config.yaml
norm: "rmsnorm"
attn_scale: 0.177
dataset: "wikipedia_en"
Each number is 500 + 25 x the weight over the matrix's rms, rounded and kept within 0 to 999. Layers, rows and columns count from 0. Numbers have three digits each.

# layer 8 MLP gate, 128x128, rms 0.235, rows 23-30, columns 0-127
517485465480504492483496509492509502524514458504523523494458504481488510494470537527491508499514515494501490490484512522481476500492540482472491469499476474513502504498488533547516497516523505525502468498514494452491502492479466528538472506514470484533498440512470479471477488522496499503519506535510510496526519510486502483538465518502527508551522480539482484521463530483471486514512
490499485464520555496499492550406515524488488485487466498484507503488487496511475546497477529516526505522517481486473514520511476466527506468506478478528466541477498517506498477501472540494484494493509470510496511492506531540487567441514498504482485491459473549449538492531508477526511494450441475497495502513527513498515523516523492503505512483503467510488553525482489487534524477544
535542506513485532506550526509529455532471506507415497434508516511529494517449503508489517530480512464520512526514541514511510533472475480560495478510485498540529449488466526459513506546493506467505522490503527466498499506510484472493506481474513498504527486493498528517514521457496494454495480462537546461483480463475500496530463465507498509506522545537498468527527489506501489509528
502492524481484499500458505509488501513510517482511521507484496515497518520494482501516506512529512499526491484499528509509477487527490552512515511460501485521497498494527503530531508496503497517523498500474478467516499476510531503499512505474511474534470524471506519556505532464527483500507479527519507501524493484501542464528515551448488509526532486470496472471515529528479497566527
503510492508470504523465522555472504532474501492493507489493491482525517504469490468462488566501512474464518518461519495526500477545511509518482477470528523494543459496501487499484547484504522439485476525467530474502526500504497519484546482549537534462491541527521517535468480529511460517514476517500539503476523503525486470494470526470466493503517482466533533490498485556458488480514
464517505493510504509531498489461478535461514460481501539502513500418509480518473486468489495521492491504500498461536476524512461501485536526488548500479515477474482465508469512515483495498504510513494454502510470508493518518492493538511515546472519472528491466509523518488499488453427507484521505488525491498498480480501485515474522497474463525478502521479511516497539501504516465529
483500496528546525501546468471514517537505565489512485489495540485484519501507472531495433528502496446506463507548475496482527524478501515495454513545476519497490506466515531501505509477520517493555500486483509526485518480479520506470479521542522560480511486519439551508477512521487498531553491446510512510471540450537514530501525478553501509532471493492484483531497505507497546486500
532513487509517512514512488472524448536492486480520528462513508487545537461490531502518524524473497490469480516538454513461498536519496511479549492511499461522471495514483523471523502522528489521506481526451503529479472511506513504469507494509505432526511481506478488519508462451499471439568525483505482466522531446453526513479497462449530532460486501529518475506508501499536503492449
# layer 8 MLP up, 128x128, rms 0.241, rows 23-29, columns 0-127
492501488515506487468529471485514527525517486478533519490442460500518525466502504504501512478472516527532499504481475477461489473468533489508467503514506507506490504451482547497468521496499459491483463485515537475517505474494464481510466474515513534508490472484471500499467515509514494462512521504527559497499482497466490523508492513510519489490510478526518485537498525498492505489546
519470504513473481548511514465504479485543507510490520486472482461522498516489466519478477517507476549468491522479535494537492495560461493511450493529523476499476506507526519504477519492552467548504489519468476517481518492477475520521481505509472494421554523483503554472494460484503475523466535500496481543473447478509495526464529516517521491494526497477505498519514502523494507482477
517477512494514481468500462488474513484549499515503519533445483498482507536488525487503483514515504501509535493500474499565496479520491516514569511501497484472468501523504497494496507494501510522534481452509493551511455506521520515515457517490467520554498466495493484494457493521543520520487492534472496496502456507554494485502548467543512491537538515494473506504456511460522479506485
481456504470529561506477525464499493518521514497520481491493479493513526480501494518507519469482467539496498512531424530533524510496532515553474533503517507536517546465534518504501491498450493477503515523563479478469497500491512545474503484504551500477478505520496490529511518517522483473555507499508455520479486491484516518494512482511476544485522499557522536511517518485492531482484
504432491469529505502535522476510498479468464490488504528468488466505469483474477556513468532500493492498492513495520498481533480462467496496517499531490458513516520495520480561480515463482525525485496496481468450502493500516466508503535510506508475496493427463508483522464462524480506493515540468505466499515534481493518494505519474557516533442499494516521522496529510467471475519530
515497492497505493472520519471525524475500469508502509458505507565531482481504500459528499489488516479494511521486459479505449495488540489520514502498550517544516527496521471504529508543497524500482466540473484487466543505521475504456450457446495446516491523485500476485487526566512516517496525516484504505528490541545494496478498508558501506505474484487513509451540513490479534540526
518483509542515500516496443494455493552511556544509495546469490550523527509487494482557488510483446485522463511503476506447500505500514521464420544532535482455443463445491546500506479497517516529514521480498491536504503504477559450476494525522504500491494475448480504500475484448499488513507523516502534490528544483524494506470489496488494484502475526515465465542524480496469537540500
# layer 8 MLP down (transposed), 128x128, rms 0.229, rows 23-29, columns 0-127
513494508499496498498513520521503509467502488493502519489481502507509521472503487503494516486493539501504486513508522522477493481473530513475526527539466493495508497520533502507509501492468543508540487508507449492483491467473535526573482511523489498497502476514498479477484522472504488517469494528515510493522486496507542497511499494522491515537549460530526503479503499471445431531526
477501445474520556477495477478501506475455459459472517527515470507483576496519483477518431530511530513484537515511516506477476493488467499486513482474494510470480502478505510494483508517497539488455545479515524496496532471498552525479512475531476473510531490531496495499486505506501515540482489512469465507544496505561479527543522515478518474527542496489505469493497484516509508542539
505489482540463521520491514448503512466530528526538498537513476510442492484499511492512538504511516497523473468499469514453507452515540492513516515521488485489486527475469470496510485490467474487533460517506469508486524565487510542500444501514489485504538515504467518542467510491502503501505488529494495533514465502515479501483532478522500493496462454477508515480522490477483500486480
457484486512476499503447525544503458494468516543523497498497522503537494493530515499501484491505506462501492527521479543529478522485490513538502501506514496478548521474492526479486512483468476527480528511526505533503545503518507505490519498526462479532516497498515492553511494508498496477546500450468459498493529519441515562535472512496529521505498514477516525506468513464488555510486
538493508509541527435526529487467472463500479528498496527491518464466492512517509477495457492494492511524499502465501571480470467541463462511484538533461527500481489489471489496487506466492497507534482505466476460489500504498508519463488508494463545465463498486490501548495503460522467455500524501465488476531496512492502502544501495528499541486484512529444513503522518468493497444511
490485517546482515520510500523492499534459563500494522499506469496499525499525522521502508532535506497517481508481515530506497497484488514515564490460496526519472541464475473520553446525519482476446505477537508520503489483504557474490490479486485475501533556555487515492506482512502494480513483530461501494526501517511505516513532508518484468503553523503513496467539542518521509501522
466550515555556529491500486523471498552530492488493516505516511496472508514511505486562496492506522499495540529446499518484422521484507507486456520459469528495497473465492467498515520512462521492544468495520473453519489493498491494544502524508522495519479463513517529465504462483568471530495522467480521532503521482486533497488561505480528517532517485493473514470506486495496499506548